Weights of a small transformer language model: width 96, LayerNorm before each block.
Each number is 50 + 12 x the weight over the matrix's rms, rounded and kept within 0 to 99. Layers, rows and columns count from 0.

# o: layer 6 attention output (transposed), 96x96, rms 0.0976, rows 87-95, columns 0-47
# v: layer 6 attention value, 96x96, rms 0.0968, rows 88-95, columns 0-47
# up: layer 6 MLP up, 256x96, rms 0.122, rows 0-60, columns 0-47
# down: layer 6 MLP down (transposed), 256x96, rms 0.0986, rows 0-59, columns 0-47
o87:41 36 57 50 53 54 49 54 48 44 54 41 63 50 52 55 50 54 54 61 60 52 46 43 62 47 43 67 42 39 55 47 57 55 38 49 53 55 58 53 54 43 49 39 47 38 47 52
v88:57 62 49 49 55 49 65 54 39 54 43 42 55 48 41 61 50 56 65 40 52 65 55 38 53 51 64 44 65 67 54 49 38 53 54 35 55 54 25 39 33 48 61 61 55 25 48 38
o88:51 52 38 46 48 49 56 62 52 51 51 64 48 43 53 57 48 58 60 62 52 48 65 65 57 48 51 51 45 31 59 41 47 46 49 41 36 49 50 37 64 52 47 36 58 59 45 58
v89:58 54 51 46 61 46 49 47 48 35 40 46 38 61 47 50 47 60 49 52 45 58 33 70 60 46 35 42 38 50 41 47 46 48 65 48 42 42 37 42 46 52 43 45 54 53 51 63
o89:40 48 46 40 42 51 45 57 35 45 47 47 56 55 41 55 54 53 53 54 67 45 58 57 43 51 64 56 58 57 51 47 60 64 41 58 49 54 52 71 49 57 39 58 51 50 55 53
v90:45 38 51 57 54 31 48 40 53 59 35 42 41 60 45 56 42 43 53 51 48 37 48 53 54 46 54 59 51 52 60 55 38 58 48 40 70 70 53 36 52 46 33 43 60 46 61 67
o90:61 58 50 61 50 48 39 51 30 51 51 56 53 48 56 43 58 53 49 42 47 50 41 58 47 52 60 49 45 51 52 49 45 30 49 60 48 43 47 59 57 52 68 61 58 52 45 32
v91:47 59 63 32 52 56 32 62 64 45 43 47 49 39 48 37 46 62 53 44 57 52 36 49 52 42 41 47 48 52 65 69 54 54 49 49 46 60 52 56 47 52 49 48 55 38 27 42
o91:46 60 50 55 60 55 50 45 34 40 52 52 44 59 65 51 56 55 50 47 49 55 44 39 46 49 56 70 42 44 44 38 57 41 41 53 42 55 50 46 50 47 46 35 45 46 56 42
v92:43 49 41 51 40 54 43 63 43 53 57 47 53 61 40 47 51 54 61 55 52 69 56 44 40 41 64 25 69 48 62 64 40 42 52 40 32 49 50 56 56 55 53 52 65 58 61 50
o92:44 53 47 45 58 46 56 47 60 61 64 57 60 34 33 50 60 43 64 59 52 43 60 60 57 68 51 58 55 32 43 49 52 39 54 54 48 45 40 48 51 49 46 46 31 46 44 67
v93:46 38 49 46 59 43 50 35 47 48 41 52 51 62 41 75 46 59 58 45 39 75 51 44 31 44 48 43 53 72 54 48 34 39 34 59 53 43 47 51 40 49 43 55 57 60 49 60
o93:32 48 28 60 63 61 49 39 41 51 42 58 61 65 44 35 54 48 49 63 50 44 50 61 58 54 58 47 57 36 52 56 54 62 55 43 45 61 46 52 61 64 45 52 47 36 43 60
v94:47 69 52 55 57 48 52 48 57 37 47 44 44 32 35 53 32 46 50 57 43 30 45 66 47 50 48 70 54 39 54 64 58 61 58 39 46 29 55 62 47 47 58 55 34 51 58 50
o94:51 38 52 42 36 54 47 60 54 65 45 51 45 61 50 61 42 51 51 58 53 53 41 45 55 55 41 43 44 60 54 32 51 48 48 49 54 50 41 45 51 57 39 53 44 54 63 36
v95:47 40 34 46 39 57 45 47 45 42 62 48 53 48 52 40 51 62 47 46 46 43 62 59 56 41 54 36 63 42 64 53 58 57 62 46 48 59 53 45 41 57 58 53 65 48 46 56
o95:49 58 45 59 53 56 59 55 48 49 53 60 60 51 37 53 56 43 61 61 52 46 44 38 44 55 61 62 35 34 52 49 50 50 38 46 48 44 53 60 51 50 46 48 34 46 63 52
up0:59 39 43 49 61 35 55 42 47 56 54 55 39 56 21 49 33 53 33 40 47 42 30 56 53 54 42 55 39 54 55 52 61 66 54 36 43 51 53 54 65 50 59 40 39 68 52 76
down0:55 47 59 52 59 51 46 52 39 51 44 60 48 77 49 56 64 40 50 55 56 36 39 58 75 41 40 44 46 41 51 35 41 35 38 46 66 42 60 48 28 32 58 51 46 40 38 52
up1:52 47 62 39 75 49 42 56 49 59 41 46 80 31 48 63 54 48 47 30 39 46 52 26 51 53 56 71 48 52 61 63 51 52 34 55 36 56 38 61 50 43 51 55 42 52 59 63
down1:64 48 42 63 40 65 65 38 56 69 60 63 50 44 27 34 31 42 45 47 58 42 64 35 48 37 56 44 50 47 59 49 55 46 59 39 67 26 50 45 50 40 51 33 61 56 43 55
up2:52 34 62 47 58 49 50 51 60 57 45 70 32 36 56 48 48 63 41 43 50 29 46 39 32 61 49 44 41 59 58 47 52 54 40 43 54 62 43 48 58 58 69 52 41 64 42 45
down2:56 52 67 48 55 53 52 48 47 57 49 37 52 39 51 47 52 66 55 34 66 58 46 51 63 58 41 27 53 48 42 33 54 54 29 60 29 26 64 56 53 41 58 43 48 53 34 48
up3:54 57 39 53 60 52 48 50 31 39 63 64 18 61 49 34 44 67 50 42 52 61 58 49 46 43 63 60 45 51 52 40 33 44 43 50 49 37 42 39 54 37 34 51 52 71 70 67
down3:50 53 54 71 50 42 63 59 40 76 28 53 64 61 45 45 45 46 37 42 27 47 64 48 67 53 65 42 45 54 54 63 26 51 39 64 56 75 42 43 50 58 54 64 36 40 48 56
up4:51 39 41 50 57 50 60 82 45 51 74 40 47 19 49 54 68 71 65 53 53 47 58 56 70 45 83 48 60 42 56 67 49 52 45 62 50 53 35 59 27 57 40 39 47 35 50 53
down4:38 44 50 84 44 64 84 55 30 33 70 60 66 69 47 61 53 68 36 45 53 67 61 69 89 19 51 00 48 53 75 53 56 41 23 55 28 69 64 29 56 26 24 43 45 39 65 20
up5:66 45 56 45 39 42 44 45 54 44 63 68 45 60 37 50 21 72 63 46 39 47 71 46 44 41 50 39 29 37 75 48 51 55 46 61 48 59 44 53 46 51 38 49 55 67 69 65
down5:61 29 48 47 64 52 64 45 55 51 48 44 34 76 38 69 55 54 29 61 43 49 52 51 51 78 42 68 51 39 40 52 43 49 47 69 57 49 49 49 51 49 60 54 70 48 22 37
up6:44 27 55 37 47 38 54 73 52 54 45 54 33 41 44 37 43 87 56 61 47 61 54 32 46 36 51 53 31 66 53 44 47 50 51 45 68 46 53 45 58 68 38 38 42 48 58 69
down6:47 64 34 35 76 56 70 32 51 46 40 62 55 53 56 49 58 57 41 47 61 45 40 79 50 52 45 75 53 45 34 37 41 31 59 39 48 33 43 42 70 41 40 41 34 64 36 35
up7:54 30 29 63 37 45 40 44 51 45 48 57 56 53 43 32 69 40 54 47 60 37 69 43 55 29 58 72 29 59 68 36 43 52 44 29 56 25 37 33 31 47 31 47 63 39 75 51
down7:39 69 59 66 61 49 68 59 54 11 37 58 44 66 45 39 54 52 42 73 47 73 40 61 56 45 41 45 73 59 52 54 73 49 72 56 57 44 47 53 53 26 53 29 61 36 44 36
up8:57 33 46 53 55 34 60 49 30 50 82 59 60 17 45 61 57 32 47 41 35 26 46 45 74 40 63 59 37 43 76 38 36 60 57 71 67 45 54 52 47 57 28 52 37 45 63 61
down8:43 43 34 65 35 68 48 67 51 29 65 32 46 34 59 54 43 66 33 39 61 64 72 47 32 55 68 63 38 51 66 78 50 50 35 63 59 34 41 25 58 44 20 45 45 53 19 45
up9:51 51 17 56 52 64 31 69 45 43 55 55 31 67 61 37 30 70 44 63 46 45 63 38 29 57 43 62 48 51 39 46 58 45 44 56 75 40 40 53 51 67 54 45 65 43 37 59
down9:44 81 48 38 54 30 63 52 46 69 52 51 38 69 62 59 32 49 72 55 44 40 52 54 33 55 36 69 31 49 73 50 53 72 53 59 50 43 53 39 60 49 63 41 55 67 56 59
up10:63 51 57 54 49 39 56 51 58 39 37 49 50 54 41 49 68 63 58 49 43 41 31 29 48 43 44 43 57 64 73 31 53 48 47 54 51 60 56 47 46 40 46 74 47 43 62 66
down10:53 38 70 37 47 68 33 32 57 33 18 35 68 42 51 47 57 48 79 57 56 65 66 49 41 54 58 50 40 46 31 54 65 59 51 34 48 63 38 55 53 55 64 56 77 65 62 42
up11:52 51 37 56 75 59 37 42 23 55 63 74 49 43 53 41 34 67 62 46 42 59 51 19 73 45 51 55 55 66 50 52 65 52 68 35 47 40 15 72 52 63 54 55 54 58 51 61
down11:48 49 43 32 18 35 51 55 63 52 51 44 56 57 53 65 44 59 22 55 38 72 57 45 71 56 41 56 54 31 46 58 66 42 74 41 48 60 43 43 83 36 52 38 35 25 37 48
up12:73 49 45 42 46 44 41 59 43 30 59 50 54 50 55 43 35 67 65 57 65 77 64 46 43 58 35 56 44 48 43 48 56 42 25 54 55 58 34 55 53 47 63 38 42 46 41 65
down12:36 53 43 54 35 58 44 31 34 41 42 53 46 48 67 61 57 42 61 65 21 63 39 50 44 61 47 49 36 61 51 57 18 47 60 34 57 36 46 56 47 73 32 47 27 48 55 63
up13:62 36 55 62 56 51 39 63 48 58 39 52 42 37 50 14 61 68 59 51 51 55 67 37 50 46 65 69 68 56 32 60 41 45 04 28 64 55 47 77 29 55 49 49 61 57 55 27
down13:41 46 60 47 11 47 27 57 34 57 47 69 61 46 44 54 35 51 48 58 52 38 80 28 49 46 29 39 35 55 81 63 45 61 48 43 41 35 24 63 45 43 25 44 47 79 62 33
up14:56 56 53 33 75 69 38 64 48 46 47 42 52 52 34 50 51 40 40 33 66 22 73 55 60 41 67 70 31 62 47 54 70 57 38 25 56 48 54 50 36 35 29 40 60 46 47 48
down14:56 33 53 63 39 64 36 38 38 62 49 45 41 57 51 52 50 34 46 54 46 76 61 67 31 78 65 70 58 43 32 64 36 60 52 40 59 39 27 65 66 41 60 47 52 36 42 21
up15:54 72 51 56 59 31 52 50 62 53 53 40 25 54 48 60 63 43 67 32 53 38 61 75 50 37 50 68 42 48 47 41 52 60 37 41 41 46 47 47 36 53 51 64 45 50 42 51
down15:37 66 39 47 31 54 28 42 57 40 47 47 52 49 47 38 59 56 47 59 50 54 47 41 38 66 56 43 57 44 32 60 56 46 44 43 64 51 45 42 43 34 57 34 54 48 42 34
up16:47 49 42 51 50 36 38 62 48 52 63 37 42 48 40 56 45 69 69 38 54 54 50 30 36 45 54 39 37 57 56 38 47 55 46 54 57 57 45 41 28 37 39 39 48 66 59 50
down16:55 54 48 37 69 67 57 46 53 52 62 56 45 61 21 51 50 51 47 37 61 35 32 58 50 27 36 32 58 40 47 52 56 66 67 45 48 54 49 57 61 58 60 67 35 52 62 57
up17:77 50 45 40 80 43 41 45 50 72 51 57 56 65 52 51 46 45 56 46 35 37 47 42 33 47 68 58 24 36 43 55 60 67 39 65 47 72 41 33 42 38 42 48 49 60 57 64
down17:37 75 56 58 60 63 66 42 49 44 70 54 41 42 53 33 51 60 54 39 32 56 51 46 60 16 37 50 69 50 51 60 73 48 42 59 54 49 62 59 63 52 54 65 42 46 37 40
up18:35 58 59 18 50 29 48 65 62 60 51 34 62 47 53 41 72 70 38 49 25 48 50 59 47 39 57 45 59 59 59 41 35 51 58 66 60 51 52 63 37 24 46 46 57 63 52 59
down18:32 39 53 52 21 50 40 55 51 55 55 45 58 57 51 45 45 45 61 53 63 50 61 30 49 50 34 36 39 41 54 58 49 40 55 37 43 50 68 51 64 63 42 38 52 65 48 63
up19:43 43 38 49 67 62 49 45 36 34 66 71 39 63 74 49 34 50 52 47 47 49 51 57 49 58 62 51 72 51 44 51 49 65 49 59 67 58 31 50 74 37 46 33 70 68 62 67
down19:36 48 41 51 49 33 49 48 31 56 69 42 52 39 37 54 56 74 44 68 37 51 45 66 60 50 43 67 35 74 51 44 37 45 41 62 43 38 45 58 56 74 61 49 39 58 68 56
up20:63 59 41 57 45 44 21 51 40 70 55 48 45 48 61 42 64 43 36 44 64 40 50 45 60 44 59 48 38 49 58 41 61 35 38 43 58 50 58 63 61 46 45 49 35 29 37 71
down20:55 52 38 49 49 45 70 44 49 56 58 63 64 54 41 36 38 57 78 50 51 44 29 47 49 36 59 44 53 57 47 39 59 75 47 37 38 36 39 48 51 74 68 56 59 44 60 56
up21:58 64 26 37 53 49 55 43 65 48 73 41 42 59 30 44 33 49 53 46 57 48 62 57 40 64 43 48 26 57 50 37 66 50 59 46 62 53 51 59 68 51 48 44 47 54 61 65
down21:48 36 73 42 46 58 44 55 45 42 37 59 63 51 53 51 58 38 23 52 55 60 40 58 34 41 44 50 41 50 70 65 46 58 33 53 39 31 55 32 63 67 51 48 41 58 39 55
up22:59 53 41 24 41 44 44 38 55 61 43 52 56 42 61 56 56 63 57 32 51 62 44 52 34 63 64 78 34 63 71 56 44 52 68 51 42 39 47 55 58 40 31 50 54 76 70 68
down22:29 46 61 56 54 44 47 51 62 43 64 46 67 54 26 50 42 53 54 53 55 61 44 34 65 53 50 33 64 53 55 42 27 49 26 51 36 43 52 49 55 35 60 55 45 39 46 44
up23:65 46 35 47 27 40 39 56 56 43 43 58 34 65 47 39 54 60 50 64 42 23 60 47 82 66 71 42 57 45 48 36 60 54 38 47 45 38 37 42 46 45 31 50 50 57 49 58
down23:58 51 56 43 48 51 22 35 46 51 62 35 46 48 73 58 83 48 51 59 66 62 54 52 47 40 47 56 46 58 52 29 51 64 64 62 44 48 65 47 55 28 50 53 72 46 30 45
up24:53 53 36 25 53 47 38 68 62 62 37 64 31 41 60 48 63 17 53 42 48 50 56 14 72 39 63 62 20 63 37 49 58 65 70 24 73 51 38 66 65 34 43 46 44 50 67 56
down24:62 47 46 67 79 44 54 35 27 37 42 28 33 58 71 29 23 42 78 29 56 46 50 49 48 58 21 53 61 70 31 54 70 46 47 45 67 48 41 38 30 47 33 40 53 50 75 64
up25:49 43 48 44 81 61 32 42 51 41 75 64 43 34 65 57 65 33 55 46 39 44 48 58 60 67 70 79 45 54 58 30 49 42 46 58 65 49 40 52 62 37 34 55 68 44 50 94
down25:82 48 21 57 47 47 61 68 53 66 49 47 48 53 42 52 41 58 31 48 66 40 47 47 53 49 46 46 42 45 42 57 64 68 27 60 50 62 19 41 51 52 55 44 41 59 32 44
up26:61 44 41 40 62 57 29 42 52 64 52 60 57 38 22 56 44 62 41 68 59 49 55 26 56 57 49 53 57 58 53 30 56 46 64 44 60 64 52 64 62 72 44 41 41 66 52 48
down26:50 51 63 54 44 66 54 57 50 53 35 41 39 35 74 27 62 49 63 34 55 68 29 39 58 41 49 53 56 40 64 57 35 65 44 70 35 45 52 40 42 46 62 48 47 52 57 32
up27:50 65 63 42 44 39 38 64 19 51 64 55 54 54 49 41 60 66 46 42 48 58 75 55 56 37 58 61 48 61 70 36 69 49 43 58 35 42 32 51 21 55 60 66 66 49 76 51
down27:39 46 44 71 52 59 34 59 70 57 56 71 76 58 70 38 34 47 60 44 61 51 47 41 72 48 40 30 51 32 50 58 64 69 36 22 38 41 59 54 29 28 29 51 78 45 51 73
up28:53 48 59 32 44 62 36 63 67 51 68 55 21 41 50 64 36 63 24 47 45 25 60 44 50 50 35 52 35 66 46 59 79 76 46 60 58 38 52 56 69 48 48 50 49 51 55 76
down28:50 41 45 54 62 53 47 50 39 41 64 41 55 72 65 47 60 54 54 40 51 47 25 52 54 71 61 50 48 42 48 33 38 38 67 57 49 50 44 44 56 60 69 50 34 56 30 69
up29:47 28 29 38 52 58 58 66 47 63 49 49 50 44 42 49 48 55 54 45 53 31 53 48 71 48 58 37 58 33 53 37 63 50 43 41 54 46 69 71 35 45 44 46 46 20 95 41
down29:54 49 61 56 40 53 60 58 42 51 58 47 33 53 64 24 49 37 38 59 63 46 67 51 34 52 28 50 40 66 77 32 40 00 50 67 70 36 38 46 66 59 65 63 56 39 42 62
up30:57 66 38 65 51 53 31 46 36 41 52 50 61 35 51 36 40 40 60 36 47 48 68 63 51 62 40 56 35 52 33 49 67 67 47 65 57 50 56 38 34 38 58 49 47 42 57 64
down30:60 44 47 27 60 47 68 52 59 42 48 36 42 53 45 54 54 70 41 40 76 58 49 35 51 61 40 64 57 51 36 51 47 31 47 45 40 57 55 60 36 23 48 56 42 62 55 48
up31:64 50 28 30 94 53 53 55 47 56 51 36 61 62 52 52 49 50 37 34 66 28 51 56 67 35 54 56 31 36 48 65 56 48 39 76 69 41 63 39 32 28 38 47 61 51 64 77
down31:29 39 48 69 45 50 35 40 44 63 66 36 48 41 58 58 77 46 48 65 34 55 42 61 73 62 59 39 43 43 36 19 31 26 49 21 69 65 57 57 58 35 54 59 44 34 49 38
up32:67 57 40 26 44 53 64 46 57 40 57 74 41 41 49 51 53 48 44 54 57 45 47 44 32 44 42 59 39 53 58 38 65 76 55 50 56 11 35 52 49 57 74 62 48 57 71 62
down32:52 32 37 75 58 37 45 48 40 53 44 48 70 55 29 55 38 38 54 46 47 45 48 52 70 43 60 55 65 61 50 57 36 19 53 63 49 28 43 52 48 63 31 43 71 59 44 48
up33:64 45 64 30 81 53 41 52 47 51 60 61 54 60 21 38 65 64 38 31 69 29 50 37 72 44 60 53 55 49 53 45 42 37 29 62 34 48 42 49 54 55 28 68 55 48 47 53
down33:44 54 42 66 43 61 43 67 51 39 70 54 46 81 82 38 41 43 19 55 48 65 67 40 55 56 52 70 34 65 46 67 60 45 43 70 42 23 57 49 60 46 50 68 52 43 38 54
up34:58 27 45 78 48 30 26 38 50 43 48 61 54 33 49 46 43 72 50 58 49 49 53 46 70 57 59 52 36 77 62 68 54 58 47 46 62 48 62 43 35 42 58 42 52 40 52 57
down34:55 48 26 54 62 61 40 51 47 45 36 58 19 55 74 59 38 38 44 48 47 46 42 59 49 56 46 56 41 53 57 45 57 60 49 39 58 56 40 67 45 39 39 45 55 69 72 52
up35:65 46 29 25 73 43 33 50 53 64 55 71 59 71 50 59 45 50 50 40 59 35 24 54 52 49 46 61 32 39 56 39 57 62 30 69 57 52 44 53 66 48 55 56 54 39 48 70
down35:45 50 62 60 40 56 57 57 39 52 49 52 51 54 36 66 47 45 59 51 44 33 66 62 56 52 48 43 68 37 30 59 60 46 59 52 60 41 49 31 45 42 63 61 60 70 36 50
up36:65 50 60 42 55 44 29 57 38 45 83 36 28 58 40 30 61 54 52 55 60 11 49 52 59 62 51 70 54 61 49 61 53 38 23 64 65 50 29 60 46 17 33 41 45 62 45 78
down36:05 62 34 73 66 55 48 72 50 40 60 47 31 42 40 45 70 56 68 47 40 72 72 56 66 38 63 51 52 40 64 54 51 42 53 41 74 40 55 56 47 44 23 31 42 72 85 65
up37:58 31 52 17 51 52 43 63 48 51 56 46 43 48 38 30 42 77 77 40 46 48 53 62 64 64 44 56 46 50 39 46 56 59 41 65 41 58 39 70 43 74 36 42 69 52 52 50
down37:61 35 55 29 48 47 60 57 66 26 28 43 41 61 57 32 56 51 38 76 24 46 52 63 44 57 47 38 49 40 63 60 60 66 67 52 27 40 46 55 34 56 64 30 26 41 40 55
up38:37 63 37 29 64 46 34 54 32 55 71 60 77 53 34 61 39 55 58 31 52 39 55 52 64 47 47 39 24 39 54 52 61 43 40 41 50 56 49 57 39 37 53 44 52 46 68 40
down38:51 50 43 44 76 42 42 37 35 33 56 37 48 68 20 37 59 61 47 69 65 62 34 65 85 38 38 44 47 68 45 67 57 63 48 62 30 58 52 48 57 31 32 43 62 47 58 63
up39:54 41 52 40 26 30 37 63 48 62 61 36 56 39 22 51 37 48 37 49 44 44 47 53 52 51 56 64 33 32 84 46 64 45 26 42 39 55 40 39 28 38 31 41 54 67 35 47
down39:79 61 64 50 45 63 40 40 56 33 50 54 32 50 73 47 31 31 35 66 47 83 55 51 31 65 58 57 46 41 36 80 61 48 30 58 40 52 30 50 61 41 43 51 30 46 54 44
up40:39 53 63 41 62 52 15 56 63 84 61 58 43 41 62 51 42 57 32 53 58 52 49 57 46 55 71 48 45 47 54 22 51 61 63 75 68 31 31 71 60 57 23 51 58 55 43 60
down40:33 41 30 68 48 48 50 82 43 45 46 28 68 33 49 53 49 36 64 49 58 57 73 59 43 47 56 49 58 64 30 82 44 55 67 42 44 49 50 36 53 35 43 66 52 55 34 67
up41:54 32 37 51 52 54 52 58 49 52 48 50 58 65 58 40 35 71 38 47 65 39 65 61 52 48 44 43 47 39 39 51 47 61 26 62 78 48 49 50 26 43 38 47 56 50 34 63
down41:58 45 50 44 51 61 50 34 65 64 49 45 23 36 57 43 41 39 57 60 43 59 60 51 51 52 60 60 42 54 43 62 65 45 38 46 44 60 37 57 61 48 51 43 48 20 59 35
up42:56 44 49 59 71 47 46 54 52 48 52 59 48 40 64 34 53 55 54 17 55 46 59 55 60 45 47 50 47 59 47 53 34 54 46 41 53 48 46 76 46 39 23 47 75 27 60 67
down42:53 53 40 57 56 37 43 46 37 51 37 42 44 47 34 56 30 19 40 57 46 57 47 43 71 62 50 57 47 65 53 57 53 39 52 52 70 39 23 48 39 67 68 43 62 30 47 52
up43:66 51 51 47 51 62 40 43 35 51 67 33 52 45 76 64 64 44 36 45 69 48 79 45 50 53 69 45 53 56 55 34 49 60 28 47 38 54 40 73 33 53 46 44 62 56 40 61
down43:67 52 66 48 35 45 57 68 42 41 40 60 58 43 47 24 31 62 57 43 57 52 57 42 49 72 48 66 35 55 50 56 34 47 56 50 42 52 48 69 57 57 53 32 52 45 49 61
up44:50 52 59 51 36 39 31 58 57 51 65 42 18 50 44 24 70 65 68 45 36 54 50 45 60 64 59 63 53 51 37 43 46 48 46 45 42 63 31 58 41 60 34 38 56 73 54 51
down44:45 43 59 59 31 42 62 45 41 51 62 41 50 64 40 62 29 46 82 51 62 37 46 56 43 46 29 39 53 54 54 62 54 55 63 55 43 41 30 53 70 82 64 51 57 60 50 45
up45:57 46 42 38 49 42 48 49 49 45 65 56 34 55 52 66 22 58 58 51 44 52 43 50 28 70 47 48 56 44 60 62 56 64 54 45 45 57 46 52 57 54 53 49 67 59 55 69
down45:39 58 51 54 61 58 70 61 43 56 50 37 50 57 49 58 43 49 25 53 50 61 58 29 49 48 38 37 38 56 38 47 47 34 48 28 60 75 70 48 57 60 25 62 54 55 59 52
up46:48 30 41 48 55 68 38 53 54 48 60 47 37 23 46 42 41 55 43 61 51 37 29 32 60 56 51 69 61 47 45 36 64 59 46 53 57 63 53 67 45 42 71 51 45 44 62 49
down46:58 40 52 65 48 42 75 45 75 50 37 45 54 64 64 55 56 58 57 53 37 40 71 62 51 44 54 49 49 48 45 65 47 32 47 50 52 45 40 64 38 66 40 45 52 34 48 35
up47:49 53 55 47 39 40 43 67 37 36 54 49 60 67 59 44 59 54 59 44 56 31 63 55 44 67 76 53 63 45 64 45 51 38 57 58 55 60 52 54 44 31 41 51 63 68 50 50
down47:58 36 62 41 75 57 67 60 71 68 38 43 48 48 55 52 61 30 56 39 62 51 42 40 59 44 47 38 43 52 41 67 60 63 27 66 36 57 51 31 49 56 80 55 31 32 61 38
up48:59 45 46 42 64 51 39 59 48 39 35 62 64 44 56 65 48 46 47 62 48 26 51 45 60 23 52 48 62 50 48 40 74 62 64 59 54 62 59 46 54 55 42 38 44 55 45 59
down48:40 68 61 48 34 21 80 53 38 54 54 55 51 50 72 52 59 41 57 49 24 55 52 44 35 40 49 38 38 58 45 42 62 51 68 52 36 64 53 62 70 41 52 40 74 71 49 51
up49:54 36 47 37 46 39 43 37 64 38 60 56 43 49 50 51 57 66 38 61 53 48 45 42 47 64 55 52 61 53 54 20 43 52 45 51 63 44 47 43 62 50 74 42 51 53 62 49
down49:42 55 45 57 52 63 60 39 41 49 41 53 44 51 50 53 58 51 62 60 47 57 42 34 36 38 52 52 57 58 58 53 48 38 59 31 48 37 56 46 55 48 51 36 54 44 39 45
up50:57 34 43 41 59 32 55 68 33 70 61 43 42 39 51 58 57 48 51 39 45 59 57 48 40 48 67 47 59 53 44 33 39 55 44 33 54 58 39 56 22 64 46 28 59 52 48 43
down50:33 32 58 64 53 52 45 45 61 50 27 44 58 73 62 52 53 37 45 79 64 47 45 49 33 46 40 70 42 50 63 35 39 48 46 58 45 68 58 42 53 15 47 32 61 40 77 68
up51:52 57 55 43 45 58 54 93 47 42 68 39 30 41 54 32 63 45 51 41 41 62 46 43 72 50 39 74 64 45 51 44 34 55 35 58 59 55 39 70 37 48 29 40 68 61 55 62
down51:07 48 25 49 42 48 61 54 63 64 36 40 43 52 61 59 66 46 56 45 57 33 43 38 29 52 52 57 61 44 45 41 45 68 47 34 49 29 53 64 39 45 52 57 48 50 70 65
up52:43 49 43 50 53 54 23 62 39 54 46 50 52 67 32 29 50 67 58 37 63 54 85 36 59 51 76 52 45 63 47 54 55 49 34 62 49 59 45 56 52 61 50 43 66 49 45 49
down52:47 62 63 56 56 79 42 45 43 74 61 43 61 54 48 44 41 56 55 44 43 36 56 59 41 48 42 35 54 42 53 40 62 41 52 68 46 36 38 40 54 56 43 59 48 34 30 59
up53:37 53 53 28 26 37 49 48 49 58 61 52 29 34 49 48 56 49 63 54 45 55 51 26 43 62 55 56 58 49 67 24 46 75 41 35 54 71 25 65 56 44 49 56 52 42 58 51
down53:47 44 49 47 62 39 64 67 38 59 34 54 63 55 63 36 32 55 32 65 51 50 74 49 59 43 45 72 54 41 49 52 41 38 26 56 52 59 52 38 42 56 57 67 43 48 50 54
up54:49 55 34 31 57 41 42 47 69 49 50 56 45 43 57 55 51 65 62 61 33 43 41 64 44 68 64 69 54 65 57 37 55 60 20 37 49 51 42 50 52 54 56 56 54 40 52 35
down54:38 48 66 54 45 47 39 46 40 38 43 58 74 29 57 73 40 61 38 47 54 33 70 41 48 51 57 54 45 66 36 45 35 63 66 52 31 51 43 53 51 46 54 55 43 51 38 56
up55:60 47 52 31 41 50 58 62 67 39 50 43 27 40 54 51 60 43 32 44 22 47 38 46 44 70 48 63 44 49 58 52 60 62 40 44 55 47 45 64 37 42 56 61 42 74 73 53
down55:38 48 47 78 45 58 56 33 32 57 29 74 73 69 39 33 44 38 51 54 63 43 53 40 40 52 44 39 57 60 61 37 44 52 55 42 57 40 53 42 42 56 57 45 40 47 28 57
up56:49 38 39 40 58 35 52 99 64 69 41 53 66 57 44 24 39 77 78 45 45 41 57 26 80 38 68 72 59 70 40 39 59 57 27 52 45 67 14 49 55 39 56 55 63 52 46 59
down56:52 49 38 65 44 56 34 48 29 64 54 58 52 34 64 40 49 62 53 53 36 59 69 60 54 56 57 81 38 67 26 62 41 37 60 44 45 44 15 36 41 42 48 58 44 47 39 44
up57:50 47 51 58 60 59 36 49 52 57 44 69 65 21 63 44 61 57 33 33 49 55 56 57 72 40 61 72 32 51 52 37 51 62 34 74 50 57 52 69 28 48 39 46 41 56 44 60
down57:52 55 62 49 67 34 59 50 55 29 23 38 47 50 61 47 20 48 46 34 43 53 50 61 62 33 38 36 41 61 40 48 59 46 69 50 39 74 43 45 37 68 28 40 66 72 62 43
up58:51 51 47 27 52 40 08 33 49 50 65 46 32 64 56 61 33 51 52 43 66 34 69 45 56 48 45 47 50 50 32 35 63 57 16 39 58 78 45 56 70 44 44 47 67 66 56 53
down58:63 41 53 71 50 48 46 53 29 52 68 75 69 37 14 51 40 37 50 35 38 31 22 48 65 42 69 45 48 41 59 50 54 56 59 69 36 50 66 32 58 67 63 47 64 42 54 47
up59:51 23 37 59 54 70 50 73 64 69 61 58 58 39 35 43 34 52 56 39 38 41 44 48 59 56 54 62 56 37 46 43 35 60 53 43 56 53 26 59 57 58 51 48 38 68 69 47
down59:50 47 46 59 46 42 45 23 34 62 54 32 51 62 44 40 39 40 60 31 49 58 47 54 42 61 64 54 58 48 31 48 71 35 34 64 68 39 57 60 28 48 35 64 61 52 58 31
up60:69 53 40 55 69 16 42 55 39 30 80 46 60 58 41 53 49 44 60 55 53 48 48 40 50 47 72 67 36 58 45 74 58 57 59 58 54 53 40 31 63 45 34 63 42 46 54 58